{
  "num_hidden_layers": 22,
  "num_attention_heads": 2,
  "optimizer": "adam_atan2"
}
Each number is 128 + 32 x the weight over its row's rms, rounded and kept within 0 to 255. Layers, rows and columns count from 0. Numbers have three digits each. The size before them is the row's rms in percent of the matrix's.

# o: layer 14 attention output (transposed), 256x256, rms 0.0591, rows 67-127, columns 128-191
# v: layer 14 attention value, 256x256, rms 0.0247, rows 68-127, columns 128-191
# q: layer 14 attention query, 256x256, rms 0.0301, rows 128-167, columns 128-191
# k: layer 14 attention key, 256x256, rms 0.0296, rows 128-166, columns 128-191
o67 097:127138110197155041150110122149132164115087130124132092160157066152162126112079075153105181074167189068153142132135087130124115153121160157115130139187119083141069076128089121128155142194129159
v68 104:118185122119096101194088123128137052084077135153105187109123095170148129086148156137106111129107153150136092181133085134209110104107104107174187096123113124160173143145119138134147163132154126
o68 108:159146108051136114089139102104145112148128087139193120073082071150147139131090130162187115108164102142141127084125098102111211130092185091151120122137087120113131127122197144134084129136149176
v69 096:148139150098153107083153076075160170124157116107158169073149139128125123169127158152153172090121193178150177188105093138148174080178108148151094070174165151171088104176132159148149172095066106
o69 103:164166132169124161117095127126092039119127110137145085123108100106156148089122084054108111143123117109141132162169150152131132139142161173135203115111075148090133199111076116117156104090139129
v70 104:107067074111099124149129078177144142131163150147114156111152138122133080133165116132087168059104083136144154098123095127122116124102151122142098122217073145124099136126165149103204130106099084
o70 104:101190123159150079139111077109133104114126165105182131112160124111156140121085081095124130148140146118159152144188162068113067147087127171172179121208143117103075122102127140112131145169081139
v71 103:120092145098178144099112131142108121158075121165127090176169216164094112145100140140131097091105097104156178110115088102142136129117129086151136143101154125145152209072098113120141135070101071
o71 106:077155101128126145169158125119212150093131172118105161153115132120126070112137121144095152194197125132195117119154106154175121112095051132071112144192114178075109091120103133080044131145095165
v72 098:099098092154162103107146133150134181187117212124090161119098114102136115082190089097097088157106064144163141097148160116129161105145168164154141093160060109133112123112126146164179116126119106
o72 097:073095181142162116156135170133128111105051068160136162154131105135120146153106124155082191125156137115098143126172086162151115160116088129131083100105223124155147107164146134104134150161095132
v73 109:201150168113216105101147157130089088151172115128144070145092142090094119150071113175195137183115149032094138101114170063119109117171143139157133155157128163063132130091107101132100166136125117
o73 111:083129109132079093124152170066124124065139160176047164205180140139075080107106122170118071072126181136113128173130141117154136081131082113100077120128094154176096142134093182108096139101118140
v74 111:155125128162110105127141195117132078140156194084132093163130139146191095139089090163163132108113128073063109114115125113100136057122108088128134085159152106131157143178104137089144134126146164
o74 112:077099154168140084089156093085095096130081139120100162129135128154136122138115132106072098095166138097090101091144081083104087062114156147122079093153144150138089163167126205150145151161118154
v75 093:086171107148146095076131169112089102153131086080111169187088098140173121171159147165115101181108089173081128115151110100114201105140134177134140151098108160185129073108137126104114150158139137
o75 093:068130168120118129138160137151129153087126132134144120088131093171085126125153120110096138152214115114187149125129123080132108132161143113106079124132156120132153145057120143079180089103106198
v76 104:159148102103153125127179171202111151150151130127139125164166135103110059068137135137124090120103179155136097114110151118119110103150124153113078133180108112135116165157150093100093186000111140
o76 101:059096096142138128176170147092152111107174113174118126153125142132094074143167043096162166124187075104103159166143133122178105143172125108175142118148117092104099114129082172155156110150140151
v77 097:136100117151086076138146090109168142117147101109098190113114201137161071122170132101116115118136180124139068169109137063140165130097118162176173109199106155140162081179127149171147149140120152
o77 099:081128152108153118123076145183076110188119103133139132132118056112097133187149111152168108101110180124118199118095103130151083127120200129071119108174086116104092118156143155158116140114082175
v78 098:169040144155144103138125091132120150109116089132130171124098169178152110143094122130139131099159101136084191132159178147191156179076081135170128146113163110082130164093126158123092064172076146
o78 099:171174100129123177109040150124109103124132111108091073110125140079092122104138124094116112138093122144159106122115165181079096141130123131080101143122102130118081141088126108199131136145114106
v79 105:105143137179127139086115103103108231160116111110131093101080137133221180144153111143109105120117135114134129143129125184174110131134070134148149120106177101123134107146163103139127062148147125
o79 110:155119121121089098148183137124146089206109089088151122101117164175139141076100199070145160194199092169177137038138116119160103112129146113074117135126078100126122132082121132142204120147056144
v80 094:087123150099153114173131164088110148122146134122081133167159113141133052144140116145128115143107136145109099091124146177101132117063104117145146127146118120161139123151116111069136109095148193
o80 098:127109159095192144157095146135160106153084196126080138091090178134084177107051114133079113097223088095084160077153103140117094134165155120123127142122089163081171132162105160182094146189082196
v81 103:154096137139096139109122098124143103103070160172115144162099147140149209151123111167177179115169087067118190137115126127210138132108115133137209132127154132128089135081133146158145108124149102
o81 105:157145122082183147173092146119172133164158145065083181098126084183113144095100204157099178159042113204177108081093107177102123102143136100075084134143129166115153093154130101131080141131075148
v82 097:110171096172173114143108153106108097158084070081130108087115044135115164107095159154133119119146189106140079130116120188143070125150176149128131099105126130108125110139123110123152112107138180
o82 098:190098173075124172155134143110095101090156123151111158075128130157114178073134129118136076112150104136101142129098139116107158152124131110146143195062125120156180094114158157096113082104088108
v83 100:109110107146115122168155067109147168152113159121120223065151050110111157104138152150146154126124169143175121117141114139111116185108133111122111140167103141120132171127130117147164109079085077
o83 101:179159136148161133144096114109106090127081130103192138068125172143133221128084062128117146089117100097075107143115130165125176122096100086164168117123119083084154138159116116108100105152103105
v84 102:092080129082107144187158133167134093149117086122150131076130103173135133095116162171157126149151105148107126125074079086104159180160209109079108140124124137121110125086128126145116143106108146
o84 104:093133111121141124166103106152140131059202181114126163108151080117111113184178100140129077146109168161168147154111165120117098146099130130166119123164106103159143065127162102114098108098149104
v85 109:146092100102106123156103151116156185094085161147113152150089112155082080119123147085073172162133078194148130085133128137164157139058089145164146098062187098176146129104173083148096128096138119
o85 110:150130137092143165142075136143172109116115172070222088142073074116105215145089132153153143097180111127123133142155147137152153171150123085153185128137113180079145128128123105187193135119133165
v86 107:124181111131072097172136120199138156128086142129111137152153134162058089124100113105090098116145101165158120158109139140132168147138116156156168186156140137137154131116099109174213092139096115
o86 113:115135125107128152130079114124140102138165052171197072168088128172121070075110104180159089112181099140150181157147144129130145156104127145112125109136132163142119121129172137147083156167172120
v87 097:149136177124134142081075128106127054104117159180118108176127148122141117169210156092090088153139023168152130163127128117118142142107039111173154152134108138109139130136133179126147085099100132
o87 099:172148177138129140114132117151086185178077111170153167145092124144144133093120150180140183094090177110099134118171123150138141137155125127127107119139138114094133164148161104162104184165162151
v88 101:089171080104136163134123079184151165115125138142184194105159106090097223100159063122132075093120155175086141191087135130111115104149146136094119128180101115123088081084169135148139122088102146
o88 102:103126095140150134157106136077134153129159018104171080140155130016187122150125179154148140194081123116151134132125200132141148143159073156165144124082136110143107156149127141068153090128142086
v89 099:068148073082153133086122150138139120150092115171134133183109079124116137190154143066107121147142149138107116084142102117126157120129165123049185156119178122142102113109160185079152116126121164
o89 097:143137174053167177186122126110103096124149125098122167108093105097131159112090117160120119157128089144167127124136117124186093077181125079140123150104162200159158135134124159051086127086106108
v90 096:145077111164139058090137148119118123147126161148085153187055176050189129120145120110132107122112089192115108130151117137113203124087089131200163132080139106134164093157179112140132137133110111
o90 098:102111209135163170117087110180099103137060129106161186100115128183090172122131091107095179111104155068097133095119110113120120096126157131091094083125105148092157151122132163168115142115099163
v91 115:101157137110106210138140140150143137183130058065160088128144096118173091128170173149145060163081103146130108151089116127124131150181098169138137076145043090148169117127141127132121168078185161
o91 115:124106143126147104171177115097135134120154131178081142128132147099136122165158110127091158165154132113093131142096149156135134167152204129153088164121119073171161096136115106157111136101111134
v92 098:103080141123159162076123119068147099093123091144145118111068115102147165155157130160061130117161098177116197125148151144144185136120129112142107119077144116126161107100143114121152097214143118
o92 101:185185144109122091146121166187166138093172135156123143112127095142132182095112216082120208165082132106132084115115122170096124148128070130102110147074110142104116118134171083157137122098128132
v93 111:201148129148143110196129124121147183096085121104124247104071140165117139092140113118145156106140134080149140132148106225182116156105088146121102090180154110121109068144172123178115113128118154
o93 109:175128116110141178098084144130085125199115112094154120104126069089131155117083159125180115093055144181134094127100154171099165183115165123118151157126111080131201148089166122167153130134098118
v94 105:108040166112138079093112092151134090142087068156101095129074194143163142129131139159126160195118089148076193134166137089200142135100135112129187133129063163045178064078105171186166086146113123
o94 110:221174166143137153144146129134096097156077157170138180123120113170105095117072157098105167099100150115161099139068130153114160170133142101064047150099103117147130160064168138136098147124118127
v95 105:127094126129128094107134099126133133171035083143104155123098115107207144117066117068066135126109143126079128078157148126100121170080159124149203136126090158120162129089170134135136109152104116
o95 109:177124127130126132116144079117103165081073127128190144114137056160109109178120155159208128197111128134149121159099140137111165156085106070109110188131143143104138130071146109073047140139143125
v96 093:114162156093175163135153068122096178153138119089184107022189081124106161103140146127163147162125200114124157132092143161127088128196133122087039117101135138137157127131100123077068151108142164
o96 096:172109086179074133085174161103149152080190152122067078099123169172128144092133116067156104112150107114178080121109144147125131142104149116144139142148129078117125090141075125107189083175139087
v97 102:112062124115079129146156090099126116134165174091124214143091131191166105179105060113185118122138083136199131057140103116125149130092121156106144137196164134123052147189092135107177145168129091
o97 102:113135142141166146146100119177131117152147114073047108055170141109108100145142155101066101129127149132108098102154106157084072131097183139086151117201149147136157143161120083132079065164104112
v98 106:092087155108092165114152158139132117133074142129132114126150120154188111157242132124141088124098093173141126118121115095146131117101102088118079109135172122107132201131084146105140160101119116
o98 110:099153155117180145161190082119167126160108165142083142086097164134113157100102119093144167128208123150115170126169132164192088129101164146140135179098080086086123126114173109117165105142090136
v99 106:109077109076117121166136085131145133146133123205128203124111195153154150167131143080171090145117113112142138142123153106119093114084103122092137131198138139119125110083118113154127162118117086
o99 104:115122096118124152144105119146124151100110187136117094104141110075134071110130111126118137158099158161118133110104134066134117158126128177132148109153048130134086143083114147101086095112108187
v100 100:118135133105186135106163149105062116168106154172127109132119051118125122115099073072155090149091127113136122127150138184126108107144146127115136160144166159145151135139128201099135125058126070
o100 105:119131120116104169143103178138096137103115084097075142152142176183100150118118155183134110173136120144111198108186055135107099152124102159150109147083070187102148135119117073114077110208103178
v101 094:174063095138105085130163191136132119141069127159107099129140119074104156064170167178125091171179102124148138159119152129127158102114140146154091140165156068136106116101153132123074124094148098
o101 095:081114146121142142161108129102138210111185106133125202152091166137114110133113088098139180092180107133121202123095124128183111115135075145155130142098131148060093093159098156169128147119126158
v102 101:101162156133111212106121128155121155085102157132162132130205090085138097095175151138146036183125110157122096138101091141097090134208081101172131130140216142141125186147129158116126135116160107
o102 102:103102076127142120149161145123138183188128083142168118123109159133152150155130151137110187104185143154116143118145137188167092153122154159182136096087119110108170114128154091131117133114127131
v103 098:129048171167192154094154179090128091203193081109124069135126198164137104147177129137136101124104112117117154055136159118096118070225138123130156177146085155118086105073104151089152097141178146
o103 099:118096106128049095174190148121147117154126155161058158110116113149098075160128145102122137144171155103155097145125102136123115089173108165085097120125164128141117140117073102122149087119095096
v104 104:146114117148131097111143123137135120086142171131099107133199122131157107164090123124129166110130137147111135129128162088113116112074134139147131117061198140108134138063133110171165164170096091
o104 101:145141179118131153073116119095120123081108064114187127128095181078083114113155078137113111133151081119139116142092109150118154145098092129091116160127099223143139136102175152132116109145157189
v105 106:147122098168120098175136127177082157124168151164131113108162162120148172150096079155156205138125093159116168091117178124138053178054094119139094088093145130143172179092105114136080098137165133
o105 109:120174124108144151102101058094189110083133189085121132150131072130127192083102130116082085085132133083126147133163123073110184132105106141076135132171129134081144083107139177148155131093098131
v106 101:140109131129112152110120109145084190131153160146146119155157065122084180181208132133160139125121086137129159126086116141102110136143153132115143123057124120082146122117138141099104098108145149
o106 102:148117169172126120179126160063166119168069146116128133169142181164170209122110152150105157093086173113133111163121140187149094069128124060106109087135175109112169140125126136136168123091125081
v107 100:105138157113140088088141162123090115129136126118112087099100071094143117107121179117127125160150164117087116158136101155105162108135100144170106096026124145164195102183179104094165149149149100
o107 101:206133169102139150097116124183116125097098122141139138141117096131136186138116058156144140120076101154095153152139113119133116184118146123122128189161103182077204168141099145159116152144127188
v108 105:103037133108124136131097078097147163074143086050139101105100114133133118129149157071120161098120157157088116124117093170110130092103166105108137115126084134070096143088150124125160171177128145
o108 108:174133179152147072144149153124084065176095114152138112113158163136141135144126106089155100091176110154162080130069163107078133147115122132207128161124193095183093135039151126106137100090144124
v109 098:164106138121095088175125112084077196142175135108145143038159186095114158129188107091084198182167104113139148111163148169139147132100127118111153108120146111091159118186075116079099139095159143
o109 101:153140057147157126105140097135153139179122166138107095130145117223155204046058156103091127083121159106126134074181165100125101157096131132115157113126154093128138101097124120146150082204121134
v110 103:139087117106107141179145130099129130124101101117140117126113103172084124090149138099142107175134055115130144084133130132103146079164170096107121166151102089126124159114084100160092111205172150
o110 106:102143156159099099132133100150140127138144200126108089137084109131106115134112128163119106101185166175156108097109151154142145155118138160153115179188199108136105056164136141171089153158147127
v111 094:099094121099048087069141076185147129121095136101124123125100082155185125094090150168070150095153152109148077100178118143161094146152058124162155087141151148143096118154141117157134139139099070
o111 096:145122136115137141131090139169114161130143064179177162114153147056149102182112130109118139148148114160100137156103080164103162177114173136169116173137107135101148112143124089123079156132112144
v112 104:108158113143102186183145056125108112074159124098153185072106074173151152114083147154186123070144121099181133127110117161122102103145109097095147135103112112130112108130131138088080112254140104
o112 104:170098167145102138117050102114122106148136158134143100083177140123136169141136135150125049100100111173116132162137134116073171140096158121190133090178132134133182165128184102183155107089142103
v113 100:102040133129138133163148132177125074071162114131138177078141077116092179089150104080156192125129115128130129121129124093130065110132186115136139133133111140100161115085130175188071151078108139
o113 101:155191144142178097156130128081117135124077175111095164146115148132146193178099116214148112073052121139126118136153132151111138184106111140160099154159107096095144102137115103134135176154123078
v114 112:087134147099128161176143122117118113137110145122176115090090098159138167138172127176184099164122125061150120112087146141126135121160092098074110095114079118119129087117074100151101124142173146
o114 115:162122084118119085148198127117154103100172205120098141063134095140122189104112199094125141111129137152129061119133169156079160169101135147158120180114154084100151090167195132138168115159131113
v115 104:143130161083164121115130154089135102151149128111152120123146113124115114133092113167167106088112104054143108159129169115101112127141158129164153134152088158159097121119087122076094146095163148
o115 110:086118138142169130136191138117148075090132155147036153139135103131100107146150103142088091141130131103097153085133062148066091081081093092104104059160148131102172137178090138143109145124144145
v116 100:115145099109111135129118075127138088119073160128092110120120117129118127147160183106070131201117053203151091144093076094171162152088173135160138101102115129113164101094155157134152117128042096
o116 100:141141127098177158154086140174152143078089141157215141138126081139103144104098128151130203124179158113125225182146135116153128114133149086136120094148074134107154096157178094111106177128156123
v117 102:108093129149082158073086126049165095113105165119062152125077129057178111131146134082101139043124124140093131073158135138157122145073101172198185094110156114142119158178131125051127133144134140
o117 104:215123164151227089127138111148094126167069152102164149094117085169137162117110085147149150125151100123144109114173103114143108108134134083087149140133157128128127165121141171128189130099093118
v118 103:127125129094142140162095109106095122145053116113131143082102187128099064162073127067167110173122114147148158126194056182095114137142119158141120119157174173125110092152119127137120127113152136
o118 104:119116087132114164165166159163130158109120169041125044157092084169100135093141133093162129135166109102132134077154169132139142164103181085080147151108110132141162130127156103067042104116084095
v119 109:121113145065190148182111112127151100138140079192185154094144144113100123151187118125128096159127124185118144187078144117171183172144113130087078128135090123099165162118095173113212095072103143
o119 111:175176060105075113121107097154160122086178156183155146118099130089160145096114126097121154111088102091152119115096184141148121158122130166185141155154079123132098101147156123159095148186137148
v120 104:110133111130072135189152063109143084094072086054108133059119106109159093114082147127251118150115157105111123109109055146124070120106173088171140152119128150106118133165088117115090189159078132
o120 108:172117135132135051137153083138113147122150164103109109083113078196136146134144174121136122111134162172144102128076133084063171125074137102090108137172092059127149120084144120075064108089185110
v121 101:131135151104120138156112141118158121071159099123161107166169095120132132102220130126134108151106097153142076216106134115173101111085131111159088160170150122135130148114129182156049175008084130
o121 103:141140126066067097152143142152172214194124131180164148137116144121113108193120142174106187109120197156099170117143128115144103133147120169193152148129049059094153105156163079123162099138161139
v122 113:145157140126195120133136119097129145130103179119146043108174120160143108054052133136119091127144134097155146163136159159141116173132089134167161135100163131125123050144139122099125105176139136
o122 117:145142093103095132142109107140161147130174129147141134110118103155087118107098153082071145129163156126109112073140134086086067130108102098077138118170130171112159124124091161131156121131105164
v123 096:149077177145146132165138135113088168128145101101175138092097169109115163133174132156085150063124181184133168206091174148115071100160111182108090091084141144108144089147126130132155147061093148
o123 098:144130104124118169130204158135175086150154133204145144099101109118159173103124161078145144190122127123144049061100129194152111162131094175089131162119073077124117139121179123125177069156101104
v124 107:119168136085134185110098056116168172091170130168156062098123212104112137160184151114097144147110070202110188113126142097181114161101115119110157090113157146127130129082161100161175113173108068
o124 109:198162084111120107124114129172183149098160103125196097148099125073155112131093142109103175157145143086136118126140196143148135151115121163104119110153087140118094114165168103134147127122145152
v125 103:060160139154111154142103082131080162071120135103123109064096120161143165149089178156127191083106074131122088158114114155140108157071137120163160131073160144172077114140093165120119123180144164
o125 104:176103156084135136171080076137151071181109180148170112090048084187111180129115132128124098103170128124152137107095076140078142114116133090120151114161123118110162127169170125122137091086153125
v126 103:116174138095055178098118147128180118139167105127132133147147221175076118118137118113132120169156120167090143108146148061171184195109071107088156120131142109118133103125099140157142139136136130
o126 103:174161059111147101146121119156146122147182106142157102151091098071198056161151119170120115157124106116182144142162187149153138136150174117117151154138095165172100100174131097186100159125157120
v127 106:152151138121151124141137198126113096106124136188146100135111135035117123146162147162150176171082174062112097132114066137104143114135101092134165109133184113188142128155106136116096136141106174
o127 107:113151065071076105107173122076132114154114181145182168126113095163152121088108158125206081152187149237178169105166124139202126111141078120203076125130121131069141104127134180095117153141159125
q128 128:106078185113148150124110100122154159150122106154104145166131112186123174121116087158089141112105118130131130135118113142132080131107155131101127108177118170174144188148136152117156151119112112
k128 108:078111129176162087128127186161101122144118102069146145109106174171131084152131169169099209110151136115109131090119096135172154169177153156089121149064073165087127118130121147111151136135101138
q129 086:127138149094199128187175170123126090050099132136165154128091132175118099101137103137139171122126153150103124150141117033163127163142184118164038166089066117157180129110091141158112137105116142
k129 082:105180127144086145137099072151093102130114163094103117137139126083158153109103109110085108129137088166128082159163132133103169100147184049127146081115152115121073187142166132139110045161151118
q130 088:146125128127148164152114140127112144117150153122178116152066120101136143102158152124136111134076124162111083120134122082128117159145136143119114158155101217154135141086137080113150101080087130
k130 115:141105184180141118149153155091111168086185123128074141117133147145160103185137150170058113116138100124099116111125126102139102151151134121153116137180096123131112139132150119115125185147092105
q131 107:098192099108110156097154099105083115210157144110156145145118149123130128137177188113146132152065107100174104094136069158108129136118127197151123117171136171125178139128145086118126080085105199
k131 087:169157191154073133144163203122141157064118149155111125109088141108128118116149167161090102120077109107101160115133126090156131141144069112167154132137107138108188069089184079118125159180085095
q132 106:125166096105087139125161146096105147178162187128165104131065159098126106114127208101148135131095125109100106129119071137124098150125120143176146153161137170114207141154139078142159077103096143
k132 088:201145172115094156179149117135160171109133145125114115156139154091109175141194182120098079105092121112142128133122158091158095086121129061168088119184169117150104105157178093130159120159093133
q133 111:101208126068074171159148125106117109149162119124066094110080164095173089182136160125087107162110131091103067150157086152106125100129126128161133116113117149066160138111178173117150113124155106
k133 117:077109096146135106109064169185163088084151135147200152107132110127049156110099078145166152070136174128215140145121175153140149124103137122136116120106079111158098133101115203134120097116172132
q134 114:136160071142136150118167158117097118131114099143186089126035152101099065101090185130158129088121136131147110138129142117121156147129086138148130128130188133137144146131114077153185116146110121
k134 086:175147156111064157147124163101188160139123104128116107110089139089158170083151159160156068117053118150160103181135136103097090057144126099209105137137141154141112140139149117141139125182127132
q135 100:097178149114089168152137104112113091162163112093109108107117186086124072154155152122078124183126132071130094112088096120133111083141155192175095101118136167135149178167193173145147100098125134
k135 137:062101071108150092086059161139130075144102124173167166128112096156126124142117095156162188106169178129162146161142157168133148152114159131067155119109050144147089146089100204147129116077215157
q136 084:073131109087126089121172131151030157142167093060096110099119141119096118139122170187129077134094160116147111122060109108132159142167155159147100068196116136109136168127130153099146080119137146
k136 100:053116080107170108121074138117136090135104137203134155160136077189093107161163076063158188124158184142119134166143124118108104107132113144111133113112096099155164136093083160116064138089190146
q137 085:168162123083131137165182121213117135184160142059115095149175157122129113145128164115082125148141121103124100110074101138147152143171133188153087086209124142092134176167115153120144086101145148
k137 138:059116057096139098093056114170135074137113143147137126136160116142129092143124046088143210111172156100153137137139117135094128132125111115084144103122098076121124132102087186127069108106169149
q138 093:116168130131105159127128165123119130153058081137184156190066164091119096101131161110065080144105160151125172083187105145107120126108062124147117110075100126137066124151114114158166144115140131
k138 093:119123153089151129109105079173127162123142147129054141130117122115138177094096177157122189155127128189106104083119060097183129163146158113095132142168125161147129109145113088105156134113066216
q139 091:177124160112129107114072160094176082092146075216171116125124051118148119148092128100086160089107158163124132151101172133128158104141092115131099158059104157124140124102152122195104155093149054
k139 097:133145172092105090107159158112133124096140134084168131143078137110124146082087128135113091113063137154160161084051169132073110116066095151144179174061165180137044128085171168095195153091131095
q140 096:163163102109056146121100149121111116142128103131237151071149068128152119186097075139143167129166089058137123144149061173156142113112132183104122163070082128121111099117127130095101151167124138
k140 096:148148109139095108160146072151172137076056118123172110154111143155158126114161083117135086137135130144141131124116097143164161131111105137166126158101140097132142085141107134118119208165180129
q141 093:142139145153133112155145171137168137115186082134120121144078134143108091145096121109108110163154100160088126103095115154078111073219146129142132126162137118130081152142175141114166155065156118
k141 092:136144096095159147122103117139076125163131158143129129138147126120159130142083137106190167143145073127126117109165138119083163154114089138061136137065196136131100176089105119107127125113127162
q142 086:169147117108125116091111121164139171099129183154199133160133156142112144178066116122164150122145106084100122153183102126138152134123155134119140100080094060089099098112152125149102113156096143
k142 087:203128137113104098140140152082121076111137129142205208128069096139122172129179139135137076124127088103123106175149103111112121117142145121105110149122119155167077171155165130168142120166107105
q143 095:101078079143170118118133082163080132126108094105131112109138109117095150152182198165123112112131141109110051126102096164100197090138151163165142142149144158109074174104114149130119122106085134
k143 097:139163111137137146138137138169148138157093084150119128079131103125182093156123121060164128097125142087138108146148151081102142163096134175144127197109117128086145104065145172068115154087148101
q144 086:129144134156125163117112214170145140142129131160119078113094123121089109092163151174162075112106157074086092148125115152153096142162104079157163104128093093105112117125107089180097118192142070
k144 125:133129123157218135112132137137122095162155098105087148101142180171138087143120146147143184131111154105134140042054130127120121124129149110056130121102096177120108147137116133102165166083111151
q145 121:110130121116134136112119070105116126190145119117116117153126100167104185139171132079117129155117124158146123107135092110100104134138165167125112113162166179120134164134137092104139141086106164
k145 127:162108200177155087096162222117124132127156082130090166113103179201142127182119159175080126136137102113075128093090117137123109178130112126101110113100100129088129135112117101084162189154105103
q146 115:105162127121085159089139081080089113227132111132128134141128102128160118167167138093147102159104114141144125084134122142095117073125130184117169097152160181109129145120171093101111103118084173
k146 093:160107155172041122145173187095118112046118113164148102116108107156153109154094166114109118084137106119094155145138121136122118174114068165148187131096143101120212059102149146105097187149113107
q147 101:122131139115129105112162090102152096159111106132107110119230073161154128139124083124099104162194095131104173122137108147135131071108156147135126103131151119110040126152129141133068147153127153
k147 114:044151080095170084121101114183129091120087113102138148101138125121094140120118115111186192137138184145137177107125142135145137130153153096104112124099122097172131114097097180124131103082147165
q148 125:074185132107070139136110075073136100181149129105122097103160140082131112189151134133085122167133106072104127150160067162130123074135149156143116106127112130071119131131154153131089122169097134
k148 129:074142064145168135115081159179110086119134132094189140123160091113100114097130087122147159064118157140145138135143189113127151145172134106111123123154087097189105154115108184121116117095170132
q149 104:090123175085148153145118100134152143113146096151093181096213084141133160188158081144083134146136116107106149113146139145136115127102145142105140108140084112113054117118149164133076158137136123
k149 088:055105103100176089077116151154069093149087114139136184136132102191113078133095084152137210138184185153088105122168103115131161191135112159067171099078076148151144114116087130118065129079163131
q150 097:077181126124109165154134113140104140157158104096071109073129189111165098166151169152094126147119127084077094097104102156100122102137204176153115084115096153118146166128168153129137076086126137
k150 112:048101083106180092098058142165098070126125127144142144124134083160077123150108097137166184109182161144158152133167134116138181146139136144073112117089068107176100126070084199127088135098171159
q151 118:103121170100120142126097107125141121149157143124073127102157131156127137180157077156083125180169108121123143095144086148138095090121187115145115079094078130113083124138132184123091161119141114
k151 085:064142127121155127087112127156093072151089154143125190154155140168114078142103105130124221153185165147128126088132113123135150211146096204050150165093108119150122123122087120113115146075073141
q152 109:109174147097127096110107139126113096120129137115099124085159104128127139171188113143114088169125144105153116107115078139116116081127162141150088118128087121105078140107117202125108122115164101
k152 086:074130099131177138097113141154107111148123158156125148113144095174094099135100098134114163089198149110099111070179149127182146177129134176034159118104120131141176134125073115123104167091089151
q153 115:083133129058146126120091167201105119138162098090079151097138144131177120157121115184063116181118119089112112117163119137119145104110138127132068061091113117105093149102139202098147091100162110
k153 081:094111088123159144073154133149079121137102129132098179144173102171094104154125129089139178122167175130090128119154097097200147206128114191072164116124106118137131089107084104103108127111105138
q154 083:139072078116122110164152071111115087150109173074151116094098107186130193090130116107105169117191081138119159171140117099099104176098153110148172158148189128175135154114140096083085098132113137
k154 076:158127142171132179198147172114156167130189097070112141050100185126138167121160137084125054158083136091138149129077160115095104059127140064113109115135147060100169124136173097142122100152135116
q155 084:180123152190115115118131137087163103127159189137181143097155138143150100090117069138130152172137119166061126155157104102113082084107092134166154122134184111140131107216093148174117173153066100
k155 084:118166120134133143207120151153137118158099083120103140094081206098159178135133122130140102145061132131145136146151164098090178049094140075114096134140171139102099194151165114114125083130125088
q156 090:155165153163086105121118157161134131123143140174158120157173088119144113146121121148084140118131118103100153114178129118148085169076101150094144134113127034156194101109119113151073156161115119
k156 091:180124151119111120134153166154160105133162151121135087171102127108154143093169109136104120155066142142122058152138082107106136057081130077172131112141125118113143102154137187110113072183121152
q157 095:166165112141116106063124123132101120104066116126179183134122179106133096147138138132121148127154159120122122174125172175135153151152090179128144143085146076108172118135057102052088129148143130
k157 098:134140147089094178137143114122127125091084175112143117120102117128158146079099161120125095112088101165113109166144163122142158111196128132174121141158137144134131075170170161135089107143096183
q158 091:116100154134102140124112086104119112113082146135098154150180137169091178146127118145089131145094108130145086157123141109150120113076127132190157138093121125110207088117107083129065145090144090
k158 095:133110142155121148150097221130160097103131152124156127133153127105098110131083135127124138158097151150070068180067206122140131130128131144103101133179082221109159102103140125152165107142153134
q159 097:207145106166087131110071214113130164116108102154179103139097083129165140131101133094146127048204142064082150187136107165122162149121051081141134167108096152169064150159087141135135145115114119
k159 098:085112105122117108112136075159144180081076152110123151105150099109136205148193121133142166162117097193195178101122054138103148191116086090114090143085159115124115076131194073090176149168092144
q160 098:185106125121101130133181096109156080134096088094115128124167103129163099124118147130117044119111111175124121169132126130135174114167142113209098087085182132097148136130206105118136102201156178
k160 097:139131118111108138112122097105170144147111130136170073159064134158119111142108128075159099150181179094136082123167079112112176145058148171108098148196088156062140159140100117090113124098094154
q161 090:093153093141115098121096079113103096129151095102124095134147094099165101133102074126131164186061080122164144063124121088119122108147179127120123115168161040131162154122090126153118094179134151
k161 091:145171110106144128132173098155117114145106182141128090124136170102177128120126055187104070103133165093166119101100142071142157022082131103130130168125166121080149118102092142104159151143176147
q162 089:107132115135147187118149074196153139138144123090107164062093217068087147111172166153164152155101167097191090135123145151108116122174126101093086161105095193157075158141180162092203103136131114
k162 093:115105115152119062088125103132090142109092045105143083207090135149111114161080128153049147123141109152073122094160106189170160122133100140165106166101197114110096140151100072128121126096121140
q163 102:186078139133198131120118111149116154121117150102161186081121100161135166093165121110158083084136155091080120139130138085122202139095174117111149128156174190090152206141160194104119131096115156
k163 100:119146108102084060129163113100177113085093106111122104140121133103109177137097122105105078148136096125160176099135175140144117130093095144151133157155150136117105111103128157141148105077117068
q164 093:084154179144181080164110150113094151143180123091139140124106137124126072164155211146122097123121116129165022120062119141114091107181174153106077108109159156111146126109140111122154135100160096
k164 093:112116078088213116137067120098115103121123147117138127178118113117131140139130134111158147068150130112112157132161102136144162179123169215135144137129067159101120117103088147149156138143197146
q165 092:167168146144134166085105107153131127150096217137229092161097126114201098143137113060109137198134085137082138104100134155106143124066087143086139134198066114119182197184130150180149100122165095
k165 092:124135103070130074158105128175113117101119165149157124115164121176162163130158049177179144142114136120158167131186167154181109158077132075095179118122155143094123162149143173114129133153135105
q166 086:150159108102094161086128153065188137117128143165195124113128103100148120147064099130105193170123072141089174210154134147112146129081166161104174157043086108144122128163073118109113130129115095
k166 086:157154152148076124142143143132166116112151124152184129145062091072112134057174116137154070136058149121167096130084155134133168101126147099199129146144100170140125079147162126089188154160129088
q167 093:163147077175100083160118110090104093158112130129134149129113077093184148147124051115073110153124118139174226104132149099139096123149076166181118060166134059113210098124086093114081141105190160